Part of a small language model's weights.
Size: 23 layers, 4 heads of 32, MLP 192 GeGLU, 1.74M parameters.
Training: 130M tokens, 4050 steps.
Each number is 50 + 15 x the weight over its row's rms, rounded and kept within 0 to 99. Layers, rows and columns count from 0. The size before them is the row's rms in percent of the matrix's.

# down: layer 17 MLP down (transposed), 192x64, rms 0.152, rows 7-41, columns 0-63
# gate: layer 17 MLP gate, 192x64, rms 0.156, rows 8-42, columns 0-63
# up: layer 17 MLP up, 192x64, rms 0.165, rows 8-42, columns 0-63
down7 101:40 58 54 60 64 62 33 44 31 70 60 34 19 26 56 56 54 69 38 49 50 58 28 35 36 67 66 27 59 54 68 82 38 37 48 61 55 56 54 13 39 67 76 27 51 35 59 44 38 51 35 49 42 55 22 71 46 67 55 51 51 51 77 65
gate8 098:52 81 67 53 46 52 47 71 57 31 71 69 48 55 55 30 58 56 46 44 49 38 37 41 70 41 33 66 43 38 68 45 46 41 61 15 73 30 54 26 73 37 42 52 19 58 52 48 43 43 71 54 07 42 48 47 37 36 54 54 81 64 52 57
up8 095:36 54 60 40 65 69 27 72 66 31 56 58 76 44 45 56 55 43 47 68 56 65 38 63 66 51 21 71 39 59 58 70 36 52 85 45 63 51 67 23 47 50 34 50 60 38 48 72 61 30 62 54 25 16 57 41 59 46 57 33 46 52 44 18
down8 099:48 50 49 16 42 60 70 66 44 67 34 46 41 43 54 50 46 53 55 65 81 58 47 99 58 59 62 54 24 38 61 55 60 53 45 51 49 43 21 49 44 52 27 55 65 44 50 51 46 06 63 52 28 44 55 36 49 57 41 25 49 80 50 61
gate9 088:34 83 60 74 64 38 37 42 62 28 29 50 56 54 26 60 54 22 39 43 56 48 40 27 56 42 60 44 48 52 55 64 55 42 71 63 35 49 81 69 61 43 24 29 37 53 46 78 59 46 55 52 75 52 66 78 41 57 22 69 51 53 59 39
up9 086:63 24 34 54 41 23 34 52 61 19 51 57 46 60 63 63 65 54 63 42 42 44 38 44 67 14 80 52 63 49 49 46 48 49 28 70 48 53 67 61 67 52 53 50 45 33 44 30 59 73 42 59 43 56 75 28 10 72 55 27 65 52 59 48
down9 090:14 55 66 73 31 33 67 73 25 45 61 65 43 36 62 29 24 31 59 39 56 59 56 55 42 45 44 72 60 71 55 54 43 24 60 71 70 32 61 34 65 59 69 50 45 61 31 70 66 51 41 47 52 31 69 56 47 38 31 55 27 58 38 54
gate10 099:61 55 31 39 45 59 57 42 43 54 53 59 68 43 39 15 12 33 40 68 72 55 52 46 52 66 48 73 52 49 73 57 65 53 36 55 24 46 49 56 55 66 57 81 41 55 58 39 59 40 41 39 30 31 60 39 68 38 50 55 53 19 35 08
up10 086:55 73 79 29 40 61 56 48 56 48 18 48 36 57 32 30 22 65 68 27 52 21 69 51 54 58 70 59 57 44 49 69 55 41 41 57 55 51 37 70 19 41 65 24 48 42 67 50 77 43 44 49 49 54 44 72 60 62 30 55 43 42 79 57
down10 092:35 48 28 72 60 47 27 66 54 47 62 64 52 50 63 67 62 51 28 68 50 47 45 76 60 22 13 57 63 60 55 54 51 55 46 28 50 51 50 32 64 66 40 31 68 59 50 33 22 27 51 52 87 51 32 41 79 48 55 65 45 62 38 40
gate11 104:79 40 47 65 40 14 41 59 39 59 78 52 51 45 40 86 60 47 41 28 30 52 23 42 51 40 36 58 32 50 66 70 61 58 61 50 59 50 59 49 68 40 34 48 54 26 62 32 63 66 41 56 64 40 42 77 25 68 52 34 59 81 51 48
up11 103:73 22 57 44 61 31 48 33 38 76 47 44 44 78 54 51 66 49 19 46 41 18 36 62 66 40 53 43 40 70 71 57 60 43 48 75 36 65 46 42 47 54 35 51 83 62 70 43 36 40 31 42 33 68 51 28 54 63 74 49 66 31 51 41
down11 099:59 35 63 57 45 37 52 38 73 31 54 44 57 69 30 46 62 25 20 57 70 77 55 50 48 44 34 76 45 41 38 76 81 50 58 52 59 56 45 55 38 49 40 32 59 29 34 62 53 61 13 42 46 46 57 59 43 80 23 32 63 56 69 49
gate12 101:54 40 64 47 46 29 53 64 67 64 83 53 81 22 50 30 36 62 44 00 54 55 48 46 45 50 64 33 35 67 50 32 47 29 38 42 72 41 49 43 48 49 49 52 47 30 59 48 74 52 64 39 64 56 89 61 43 39 62 60 46 39 59 38
up12 102:60 16 76 66 54 60 35 62 59 27 55 67 35 61 63 69 38 11 46 38 65 64 26 40 50 43 73 54 46 77 56 21 50 36 59 52 47 64 58 64 59 43 34 63 52 34 52 55 60 40 65 33 69 36 33 51 33 43 24 32 63 62 49 52
down12 095:50 33 39 62 48 62 37 53 51 51 48 40 62 49 55 50 47 77 29 51 99 50 33 40 41 38 47 57 50 60 57 40 74 60 47 35 41 42 46 51 38 49 36 59 31 81 59 68 64 35 50 73 49 55 46 52 17 29 47 70 42 34 62 45
gate13 102:75 64 25 64 33 53 46 62 38 61 51 30 64 13 49 64 34 48 32 64 57 58 47 26 59 40 53 32 44 54 59 48 51 44 51 69 88 45 63 36 58 34 38 70 46 55 71 38 41 49 50 42 30 46 61 52 24 54 78 78 46 81 55 52
up13 097:53 53 34 54 67 69 30 51 47 70 59 28 60 34 66 37 61 55 40 39 45 52 42 30 42 75 69 38 61 13 30 36 38 36 41 53 29 27 32 79 48 66 53 64 55 66 48 49 37 33 56 66 43 74 53 55 44 36 32 91 41 53 60 48
down13 102:29 54 63 60 44 49 48 34 48 47 39 61 37 27 84 49 41 45 34 40 57 57 78 56 43 43 72 49 61 33 58 80 63 48 50 60 65 78 55 55 53 64 28 65 26 72 51 18 52 27 29 47 59 63 38 74 23 48 46 46 67 43 31 35
gate14 096:33 62 49 47 43 51 33 70 40 43 55 43 48 30 41 40 40 56 39 43 33 48 34 80 68 56 51 70 54 41 31 59 47 37 79 62 73 40 59 54 49 73 32 39 48 58 56 55 78 29 76 62 87 26 62 33 58 48 79 71 32 64 49 43
up14 092:36 56 54 35 78 30 61 40 44 69 69 55 51 49 54 39 49 52 70 54 41 73 81 43 52 34 42 57 60 51 50 42 63 33 50 89 69 40 50 49 86 19 63 32 37 44 64 61 64 28 47 49 48 44 46 42 48 78 51 54 62 73 18 43
down14 097:48 19 39 43 54 58 67 68 57 57 35 74 46 60 59 47 41 58 57 22 47 24 53 25 55 51 34 59 58 52 44 54 49 40 36 67 55 53 57 23 46 37 58 75 49 30 19 41 28 96 40 67 60 55 57 64 51 56 43 53 37 58 83 36
gate15 107:29 40 54 32 35 47 48 39 34 17 60 50 47 45 34 77 45 41 57 41 24 44 64 57 73 55 60 62 54 67 56 62 25 25 55 70 58 61 51 35 50 08 61 78 66 67 54 62 65 57 58 68 56 58 60 34 23 49 59 41 47 47 43 22
up15 106:55 72 22 59 54 16 70 63 47 48 60 50 42 42 65 46 55 43 73 44 73 26 52 29 57 77 38 57 51 57 62 42 70 88 25 71 52 52 29 29 35 74 51 34 46 57 70 50 49 46 24 30 53 37 60 44 57 54 51 50 68 46 66 51
down15 102:84 62 52 45 47 45 34 49 29 17 76 45 36 45 67 47 31 36 42 20 49 61 69 69 40 69 57 36 43 66 65 81 36 37 55 54 72 66 30 29 63 47 62 56 62 47 44 45 65 47 69 44 64 54 50 60 54 48 28 61 46 38 43 17
gate16 092:54 34 57 37 43 60 33 51 53 56 39 48 72 59 46 59 46 60 45 07 47 46 45 32 68 62 51 64 44 70 59 48 54 57 17 28 39 53 74 49 53 52 69 41 58 76 46 42 35 62 09 10 49 62 41 57 68 59 40 59 32 24 55 44
up16 090:50 34 51 34 31 36 42 53 39 34 51 37 74 44 44 47 54 29 30 44 45 57 53 79 57 36 45 53 64 50 61 62 56 37 82 34 50 60 72 48 33 61 40 59 17 63 33 48 52 33 45 35 21 57 68 55 72 63 39 29 31 20 63 79
down16 087:61 51 09 45 56 62 86 42 62 25 56 54 25 53 28 46 50 40 44 46 66 59 79 53 39 67 38 22 70 56 36 33 46 57 78 68 61 56 46 41 53 57 52 52 44 39 47 61 13 39 40 47 64 55 10 53 43 51 59 48 49 55 60 45
gate17 097:50 46 39 66 59 43 39 47 41 51 46 56 47 46 28 64 51 33 51 65 58 61 44 60 45 27 61 43 46 24 68 53 56 53 59 56 74 48 67 65 33 47 53 62 05 60 92 30 43 50 49 61 33 66 55 56 68 72 62 56 02 46 44 62
up17 090:31 24 48 39 70 58 46 26 69 47 24 75 45 56 61 52 34 66 38 68 56 43 68 43 30 42 27 68 68 42 51 44 68 36 69 41 38 16 67 68 64 79 49 62 50 50 44 45 24 37 64 50 81 45 58 48 45 53 29 45 42 48 63 60
down17 095:57 76 66 29 52 30 49 60 30 82 66 59 55 50 43 30 48 63 58 58 70 30 51 18 56 56 28 53 49 42 46 43 44 56 44 55 60 50 44 17 43 40 52 44 64 35 46 21 62 14 77 49 55 53 59 52 67 40 69 42 89 43 54 48
gate18 103:68 75 47 45 26 47 46 56 53 64 43 22 44 49 47 73 42 37 46 52 47 25 75 31 65 41 60 49 54 40 55 39 59 20 67 60 55 36 42 62 36 45 46 35 38 45 83 42 63 73 88 31 62 46 62 29 58 56 49 79 55 40 30 35
up18 100:22 40 56 33 80 74 41 45 78 47 38 57 64 49 30 38 50 61 48 40 48 66 24 37 51 69 44 46 37 49 74 76 25 59 60 70 37 74 67 57 39 75 51 38 43 33 41 36 14 33 58 55 46 75 44 57 48 51 48 35 49 62 59 52
down18 098:55 50 57 48 50 49 43 49 44 59 78 28 33 43 65 54 30 40 56 41 35 61 93 57 33 36 65 34 41 65 26 39 58 51 61 78 72 31 48 38 54 41 52 62 52 70 88 48 67 53 65 43 19 38 48 40 50 32 38 62 30 66 54 30
gate19 107:72 41 36 18 38 46 30 37 57 80 70 50 47 53 13 73 21 25 45 35 45 56 29 41 54 43 60 83 56 42 60 58 59 39 55 60 38 48 46 48 30 51 46 31 68 33 70 46 50 74 56 57 56 49 52 52 75 44 75 58 45 46 71 51
up19 106:49 53 43 59 40 67 75 76 38 40 57 30 36 18 55 15 71 89 66 54 51 44 70 45 25 60 41 35 39 49 33 44 35 51 56 55 50 50 68 68 64 32 55 49 44 45 55 60 50 24 37 81 55 68 46 44 35 65 44 55 46 75 45 35
down19 097:54 20 33 49 66 60 44 46 41 62 60 37 40 37 48 72 53 38 38 58 18 51 52 70 23 88 68 56 56 42 41 57 23 39 69 62 52 23 71 54 73 50 48 29 37 34 49 54 56 42 45 52 46 85 59 42 23 54 58 67 43 59 64 38
gate20 107:72 57 64 57 41 35 48 45 17 72 48 46 43 50 31 75 51 18 47 36 33 43 38 52 71 49 46 39 55 58 54 34 51 58 46 59 34 84 63 66 51 54 79 55 29 52 69 52 84 52 51 50 54 45 28 35 31 13 63 42 50 33 43 60
up20 099:53 67 66 54 64 42 66 47 69 44 67 62 40 35 42 31 76 35 89 41 57 60 30 49 42 59 34 52 35 21 66 67 47 55 75 27 57 59 61 55 43 34 31 63 54 30 21 74 41 59 44 53 34 48 54 60 38 27 37 29 63 58 69 41
down20 102:36 56 65 60 36 46 31 39 45 50 30 48 57 14 37 78 45 16 65 99 55 60 29 32 42 56 49 43 51 60 43 61 71 46 29 62 30 67 59 66 60 42 57 60 60 56 61 65 45 43 74 58 67 44 33 53 37 50 42 47 42 37 33 52
gate21 095:60 62 68 56 25 54 33 45 31 74 19 58 70 47 58 57 45 17 60 56 29 68 44 41 22 28 52 46 59 52 57 56 22 51 23 52 42 58 71 52 51 52 18 55 37 41 53 46 43 75 42 18 55 52 39 63 60 54 66 70 49 38 62 43
up21 099:50 31 60 38 42 51 66 37 54 59 37 44 41 45 55 18 29 39 28 55 47 55 32 73 49 53 86 44 36 71 34 53 77 36 55 54 16 74 58 64 33 48 57 34 45 28 51 56 54 35 63 59 78 52 38 74 66 42 46 48 42 42 72 25
down21 101:71 66 48 48 61 40 55 33 46 49 52 58 58 64 40 46 39 60 33 51 55 40 86 53 46 54 52 38 16 17 56 66 71 34 37 41 40 76 60 46 40 27 70 50 46 65 35 48 58 19 37 78 67 29 59 62 28 67 47 49 69 63 59 31
gate22 097:70 63 53 45 47 44 13 52 47 47 53 43 57 51 26 63 67 28 33 65 36 62 74 30 65 68 47 50 71 52 49 35 44 39 67 51 55 22 60 37 44 58 27 51 47 37 43 43 44 57 56 61 77 57 49 26 31 68 79 45 93 45 69 49
up22 104:31 46 71 32 46 30 46 65 58 22 50 45 64 51 44 41 49 46 60 55 73 66 54 50 41 19 36 46 24 62 68 23 45 67 75 28 23 38 51 34 41 53 70 71 54 52 48 29 44 37 82 50 70 45 50 43 64 33 75 60 58 60 60 33
down22 107:52 42 64 48 39 43 37 41 56 33 45 54 59 28 45 67 72 43 65 65 00 31 38 48 67 43 45 50 46 58 35 38 22 63 62 60 48 42 92 58 44 36 70 34 68 39 55 34 50 61 16 63 55 66 66 40 52 73 52 54 58 47 68 47
gate23 094:48 42 51 49 58 67 56 58 77 35 39 34 72 46 24 90 24 61 49 24 29 43 40 65 42 68 53 38 55 64 55 51 48 61 39 32 41 47 66 54 32 77 36 66 16 54 47 52 44 75 43 43 32 43 41 59 53 60 62 77 32 57 61 31
up23 088:53 32 57 85 36 49 60 63 49 57 46 76 59 61 66 31 59 55 56 45 54 55 31 30 73 40 62 63 71 19 63 52 39 64 42 49 52 51 39 46 34 33 35 54 65 44 64 39 62 42 53 15 32 76 70 51 63 36 35 21 38 36 61 76
down23 095:42 29 46 40 63 40 58 49 32 41 61 76 60 57 36 25 43 61 33 26 18 42 57 39 39 80 63 32 48 51 79 69 72 56 42 36 40 48 70 53 60 66 79 55 73 25 27 44 36 61 51 52 47 54 54 55 75 53 67 50 49 30 50 33
gate24 100:36 47 79 35 46 36 63 58 22 59 64 25 58 35 53 45 44 51 73 68 43 31 56 15 47 48 43 63 61 57 45 54 39 59 71 53 54 75 43 16 36 36 48 63 15 36 61 68 59 59 66 64 50 66 69 28 53 36 60 44 40 54 66 34
up24 097:44 51 59 46 58 49 59 25 44 43 65 60 77 64 27 57 28 84 69 34 59 49 56 82 65 38 36 36 44 69 33 48 79 57 34 47 27 39 68 61 40 39 32 35 38 78 58 32 57 49 33 47 58 35 68 59 27 52 30 58 58 62 39 55
down24 099:36 18 61 29 45 72 43 40 36 60 64 67 55 84 61 62 58 63 47 62 41 51 20 32 47 50 62 14 19 55 61 52 47 41 57 26 70 48 51 19 53 64 36 47 48 49 52 49 59 30 58 63 54 63 50 35 45 75 57 26 61 68 52 60
gate25 105:50 78 66 61 40 24 57 51 48 56 28 58 89 40 50 53 38 41 35 45 60 59 56 20 55 51 40 56 54 56 48 23 49 60 35 39 36 50 59 46 41 60 47 49 06 32 72 71 60 55 44 57 47 81 48 20 57 54 64 59 51 39 24 65
up25 101:64 39 47 58 44 24 68 34 56 58 53 59 52 55 41 50 61 44 83 28 18 70 54 40 62 48 60 46 46 51 34 33 37 57 54 62 64 76 55 51 57 29 64 47 79 65 16 21 58 49 63 44 75 56 33 43 18 70 36 40 45 61 42 45
down25 096:67 36 51 61 58 63 52 56 58 40 52 60 52 48 46 82 45 34 56 43 23 21 36 44 70 29 48 41 69 53 68 21 66 70 32 53 48 37 36 76 47 59 54 41 36 68 68 64 43 34 44 27 56 67 40 32 80 63 79 40 35 59 31 61
gate26 093:63 43 75 31 17 71 33 58 34 39 36 73 63 09 21 55 59 41 57 65 48 69 46 59 57 39 32 41 78 52 47 45 55 77 49 61 54 55 42 49 72 31 34 47 76 42 44 69 71 44 37 38 49 57 69 41 40 56 36 53 43 53 36 43
up26 091:44 44 65 61 62 36 60 54 53 50 31 53 67 62 51 44 53 57 33 41 58 80 57 51 39 21 23 77 44 54 49 45 31 71 81 42 74 41 81 62 66 71 37 32 40 27 29 37 32 41 58 57 25 42 56 40 62 57 35 34 46 51 78 50
down26 093:52 48 24 42 47 65 34 60 37 69 39 15 65 72 72 41 47 54 59 46 68 27 25 62 54 46 41 30 56 38 54 52 47 68 29 65 48 43 22 69 53 50 63 43 46 48 64 54 37 56 73 46 82 38 38 45 62 43 85 55 63 60 53 19
gate27 098:66 63 47 64 60 40 43 31 56 41 35 59 75 35 51 74 62 41 34 58 31 32 62 49 68 34 15 54 34 48 44 51 53 36 42 38 45 32 32 54 99 34 38 37 65 37 55 46 69 54 56 42 46 45 33 34 68 49 77 59 24 41 53 42
up27 096:64 63 51 52 62 28 53 31 61 58 65 43 60 64 69 40 42 46 54 63 59 80 49 40 10 55 49 41 41 75 31 41 33 84 57 50 47 64 57 40 43 32 77 46 64 57 46 37 71 56 49 36 49 64 29 63 23 30 51 62 45 24 75 62
down27 094:58 57 36 42 21 49 28 68 54 48 34 51 63 46 73 52 59 56 58 55 35 36 55 74 54 18 51 46 73 73 36 22 62 47 33 50 61 54 94 50 58 54 67 54 64 67 35 47 53 54 81 37 51 32 57 27 39 50 25 48 52 39 37 31
gate28 089:37 64 62 42 52 58 81 35 47 54 98 73 52 23 36 36 49 47 50 48 46 84 40 71 47 67 39 45 60 46 58 36 56 62 55 66 68 28 69 61 57 49 44 45 37 47 57 47 71 42 50 40 40 60 49 57 18 19 32 37 32 58 36 41
up28 093:30 11 70 51 50 64 73 90 61 32 61 67 50 38 37 49 59 83 45 33 62 34 46 63 53 61 27 51 38 45 50 56 69 51 50 39 51 31 28 57 46 47 40 47 42 59 42 42 45 50 56 55 47 38 45 37 72 28 37 60 27 68 83 32
down28 093:32 75 72 43 39 24 21 50 57 40 41 69 61 46 62 59 54 34 54 37 95 68 63 52 38 50 68 54 57 30 33 39 55 61 51 88 44 44 62 33 35 49 52 45 53 45 59 36 52 13 62 39 37 57 51 52 32 53 47 40 80 47 40 42
gate29 105:59 46 49 35 33 45 28 67 41 45 67 45 50 60 32 47 51 51 25 31 32 50 55 26 76 43 41 72 69 99 48 69 68 56 50 57 58 69 51 38 51 47 16 27 35 52 48 58 56 51 55 50 63 49 31 28 39 68 63 46 39 40 43 56
up29 112:28 54 23 59 58 73 40 41 60 59 36 52 37 42 62 59 57 42 37 59 58 56 57 57 67 39 19 56 48 49 69 74 53 13 39 52 62 50 55 63 66 71 50 29 46 00 53 77 36 43 65 48 60 53 60 68 49 43 30 38 41 35 42 60
down29 105:44 68 37 59 54 84 62 34 47 58 45 67 25 43 35 55 45 26 30 44 82 50 78 47 42 35 60 52 68 60 43 51 16 24 41 45 39 49 53 72 46 38 57 54 76 57 23 43 73 41 60 46 38 67 37 52 70 60 54 46 49 26 72 44
gate30 096:55 69 67 50 33 66 56 55 22 61 42 25 58 30 25 84 54 82 38 73 47 59 65 34 65 52 51 65 39 49 36 56 47 39 39 60 66 31 41 60 72 54 57 39 48 37 86 61 45 58 39 36 42 34 49 28 54 68 23 44 40 60 40 59
up30 094:53 37 48 58 59 29 75 51 70 54 27 54 43 58 34 69 55 65 61 35 60 41 60 57 40 44 45 29 58 58 43 45 45 69 33 34 69 25 37 61 22 20 58 31 31 60 53 18 54 81 49 47 44 67 60 75 59 46 43 39 62 65 39 81
down30 093:50 47 39 60 42 34 36 30 62 12 45 52 52 29 37 62 37 34 59 34 48 53 53 37 46 40 54 45 60 51 75 60 54 55 47 74 46 57 77 61 77 55 81 55 19 46 49 75 38 32 60 64 60 23 54 56 49 44 81 27 70 41 31 41
gate31 093:73 77 69 41 49 74 29 45 69 61 74 27 35 31 43 45 43 50 62 62 11 33 49 42 50 56 66 50 37 30 51 72 47 29 33 45 36 68 50 27 68 58 68 70 57 32 49 60 57 38 63 52 63 72 38 53 60 57 67 25 57 42 45 37
up31 095:52 67 31 29 61 36 55 48 59 39 44 20 47 58 61 46 37 47 45 52 66 41 44 38 78 27 81 39 46 47 20 57 48 63 42 47 57 58 71 72 58 57 52 51 04 54 41 46 33 50 75 56 70 25 56 56 31 66 66 53 47 69 30 64
down31 099:37 30 44 40 46 48 66 46 89 45 40 63 09 46 47 59 28 66 54 36 16 35 56 48 29 87 60 33 44 32 54 47 54 55 37 32 48 68 33 46 58 71 53 48 51 43 50 65 41 59 81 27 54 59 57 55 68 53 60 31 51 63 58 58
gate32 107:52 64 71 58 39 44 28 56 65 78 36 45 47 51 55 47 32 29 42 27 32 43 35 60 31 38 37 56 34 69 73 53 57 46 46 59 90 46 53 34 38 57 62 42 45 44 53 69 45 62 46 71 49 77 82 53 20 50 86 44 45 57 67 44
up32 117:28 45 39 37 58 62 67 50 42 54 56 64 34 54 32 40 46 61 63 55 32 66 64 42 60 78 20 26 69 44 48 52 62 37 62 69 32 14 56 64 36 25 33 60 69 71 23 43 63 51 45 27 39 68 82 41 51 54 53 57 47 52 35 42
down32 112:59 44 47 54 49 42 11 72 36 90 46 42 44 53 54 32 40 27 43 38 52 34 42 20 78 85 49 50 43 66 43 58 58 50 59 39 71 19 54 40 56 25 57 52 55 66 56 45 52 55 68 40 49 68 56 67 45 34 66 56 43 29 51 70
gate33 104:43 72 60 30 49 29 86 74 23 64 67 42 53 42 17 40 36 41 20 32 57 39 72 45 64 58 37 73 64 65 65 50 46 08 45 46 52 47 39 19 53 53 69 52 57 53 50 50 54 57 40 61 35 37 37 49 59 59 43 56 44 52 48 34
up33 102:73 16 44 44 47 57 35 79 36 75 43 27 43 41 44 44 77 48 45 73 53 47 44 59 33 73 46 32 48 59 34 45 48 59 35 62 47 27 51 51 40 56 46 31 41 36 74 51 53 59 51 62 42 20 81 46 47 59 32 49 87 64 68 40
down33 097:41 22 42 46 62 55 34 44 15 55 61 52 67 53 82 63 45 51 52 62 24 68 33 52 53 85 31 37 44 50 18 66 41 28 37 41 62 52 53 57 59 62 58 44 40 76 56 55 64 53 41 39 71 46 39 58 50 76 33 17 46 37 65 56
gate34 100:65 53 55 29 58 65 41 51 47 34 76 25 53 39 50 59 27 44 71 30 32 59 30 52 51 29 42 55 40 32 77 52 57 77 31 60 40 64 52 48 66 63 42 50 46 34 45 17 45 64 44 54 38 83 37 28 50 46 75 50 38 81 69 57
up34 100:60 24 60 63 14 60 59 54 62 38 43 73 58 55 73 53 50 32 45 57 49 43 45 47 40 63 67 29 58 46 36 47 23 40 32 78 34 33 47 28 67 25 52 67 59 88 71 55 29 60 40 42 67 33 42 64 48 48 45 45 29 41 50 35
down34 101:56 50 57 48 41 66 57 43 71 12 56 42 38 54 40 41 53 32 65 52 42 31 50 59 60 37 42 41 62 54 37 85 73 46 15 35 39 61 48 60 49 68 19 70 45 59 62 76 60 71 63 39 18 43 38 48 55 66 50 66 52 32 74 42
gate35 096:67 43 80 49 60 27 61 46 47 51 76 47 55 23 47 47 38 55 47 30 58 56 24 38 52 64 39 70 32 42 28 33 62 56 33 31 42 46 45 46 51 37 57 65 55 24 42 51 53 76 63 62 42 69 30 60 17 39 51 45 86 76 45 61
up35 093:60 41 30 42 44 62 49 69 23 29 58 46 65 39 33 78 51 69 42 49 26 55 64 39 64 46 76 47 26 62 51 62 49 54 46 70 68 64 47 50 63 33 36 53 53 79 36 47 56 59 25 31 54 56 21 58 63 64 25 35 60 52 45 87
down35 092:23 51 50 38 50 21 50 41 49 46 58 55 48 34 63 65 20 65 42 86 28 56 69 74 70 67 35 44 49 52 49 57 50 43 60 47 39 48 89 57 63 62 43 49 57 81 44 19 46 17 44 36 55 51 79 53 60 50 39 49 50 50 38 41
gate36 114:66 70 67 49 39 35 53 55 54 35 76 32 58 34 41 28 40 63 65 53 30 79 35 36 42 51 51 51 34 66 63 59 46 44 58 36 73 57 42 26 62 54 28 33 53 35 51 67 45 75 79 90 53 49 45 29 25 40 41 51 50 65 36 37
up36 121:49 49 99 55 54 43 58 59 47 27 41 61 63 32 33 71 66 66 67 32 56 40 55 57 47 31 43 54 50 39 55 69 48 54 39 31 50 52 39 43 20 28 67 61 50 48 16 43 56 59 65 63 58 50 33 47 29 24 34 52 55 56 48 57
down36 114:42 68 19 63 57 28 30 48 69 45 46 77 45 74 36 47 43 41 36 55 43 58 54 55 49 38 63 41 40 64 61 63 47 64 52 59 42 56 66 51 40 54 47 41 14 31 19 48 40 45 61 41 33 61 32 62 72 54 39 41 99 40 55 73
gate37 088:55 44 58 57 30 25 63 58 32 59 55 51 77 50 39 74 44 21 24 45 64 18 50 53 62 72 55 53 62 82 60 57 36 57 19 65 70 32 24 27 19 54 46 58 61 58 45 33 45 62 60 52 57 51 52 29 59 62 53 59 55 41 50 32
up37 094:26 35 29 63 58 46 54 47 50 37 27 32 45 64 41 54 42 31 65 29 40 68 56 52 22 46 30 60 17 70 69 74 48 58 60 58 63 49 46 31 60 27 24 52 45 55 59 52 54 79 53 71 35 67 45 56 74 29 38 49 62 72 70 55
down37 088:46 67 42 38 89 51 70 45 47 50 58 22 54 70 51 53 64 78 50 54 77 48 52 53 54 56 23 42 42 50 45 46 25 42 57 46 52 49 10 61 36 65 38 61 31 27 74 68 59 62 43 40 70 25 50 57 64 41 27 63 34 49 38 61
gate38 088:42 72 68 32 52 32 63 34 48 40 56 33 41 57 71 39 21 58 42 62 37 68 48 60 36 71 59 69 45 50 70 31 26 27 45 58 52 50 41 56 20 33 44 69 79 54 25 38 45 59 54 76 57 56 43 07 55 52 51 50 62 60 57 54
up38 091:66 59 52 70 18 53 45 51 52 54 53 73 70 46 42 65 62 10 65 43 61 62 32 25 50 33 14 62 66 79 46 39 70 60 44 43 52 73 68 66 66 56 44 58 48 42 61 51 47 29 38 37 28 55 44 26 49 50 44 46 43 45 79 43
down38 094:40 46 62 71 50 37 46 61 48 66 34 29 47 36 17 35 54 54 53 29 42 55 63 53 47 28 36 26 32 58 40 73 49 57 59 22 83 25 35 43 65 43 48 53 78 67 91 62 58 31 64 57 64 56 51 33 49 61 59 39 42 61 53 57
gate39 097:36 73 58 74 84 51 29 49 78 81 47 63 50 55 59 62 57 46 59 49 24 53 20 50 78 64 51 51 47 64 47 48 43 47 56 57 45 34 59 56 62 23 40 47 51 53 61 40 55 59 41 56 31 24 53 57 32 49 58 29 20 39 12 43
up39 090:31 60 66 53 38 34 59 37 19 67 54 47 53 60 64 65 53 68 50 63 51 53 53 27 41 35 50 58 68 63 53 55 80 37 34 61 50 34 13 87 41 66 32 42 60 26 41 37 57 40 25 42 49 49 63 54 42 51 39 52 89 42 59 68
down39 090:79 68 48 36 37 46 45 86 68 60 41 61 43 41 67 59 24 28 66 65 39 31 59 38 32 53 67 41 54 80 29 62 21 72 61 56 33 38 59 60 44 58 55 45 45 39 51 33 37 45 45 50 59 64 54 41 27 63 57 37 46 82 45 27
gate40 095:55 67 58 29 45 53 55 43 60 48 51 39 84 63 65 31 23 20 76 46 52 81 42 32 73 58 43 50 59 76 68 53 49 29 43 47 47 18 75 48 66 40 21 41 31 50 42 49 57 41 56 53 63 65 59 52 61 42 70 51 47 49 64 29
up40 099:35 42 56 41 53 21 63 67 31 24 52 59 63 64 62 37 18 41 56 58 68 78 61 38 53 38 73 53 59 64 42 62 81 55 38 30 57 80 50 51 49 37 43 21 64 64 54 48 24 28 64 41 56 29 54 69 65 58 49 35 40 45 60 62
down40 096:61 44 41 29 60 32 49 59 59 20 32 39 43 55 56 47 47 53 41 56 72 66 57 25 47 51 38 27 70 46 21 46 69 77 58 51 69 68 50 39 14 52 53 62 60 56 37 42 48 49 34 34 53 34 68 62 66 84 24 40 79 54 48 60
gate41 090:46 49 49 47 46 57 67 56 59 45 80 47 50 42 48 50 55 58 40 76 59 45 65 66 47 16 40 53 63 33 82 37 39 66 24 61 61 21 62 65 71 41 50 72 34 60 39 69 35 31 41 58 38 22 61 13 51 53 43 32 30 54 34 49
up41 080:60 29 43 60 31 59 44 61 67 34 73 63 37 53 49 56 46 66 64 40 36 17 71 52 56 56 35 72 57 28 55 42 56 77 74 38 42 34 30 41 30 36 51 41 71 31 57 28 89 68 64 51 39 45 71 48 56 68 42 39 43 41 56 36
down41 085:40 43 71 56 53 51 63 47 61 62 71 67 45 49 37 61 51 44 65 64 62 67 17 50 52 35 49 43 60 37 56 52 55 74 35 34 52 66 45 26 39 26 51 34 42 47 46 66 31 81 22 87 39 57 21 67 70 21 43 64 53 57 40 54
gate42 090:56 39 50 38 61 46 57 45 71 46 49 67 59 17 73 32 34 25 38 56 37 61 47 84 53 34 31 43 45 38 68 40 47 50 43 64 53 34 60 40 68 56 73 33 66 52 83 50 51 32 54 44 68 21 65 40 53 73 26 79 39 52 61 51
up42 088:53 30 40 52 39 75 49 19 44 65 57 58 35 75 53 65 59 61 49 35 30 74 35 55 24 50 43 39 66 53 57 45 63 41 29 53 46 61 72 50 30 49 69 41 70 30 95 42 37 54 31 52 58 34 29 50 47 56 63 43 25 76 52 45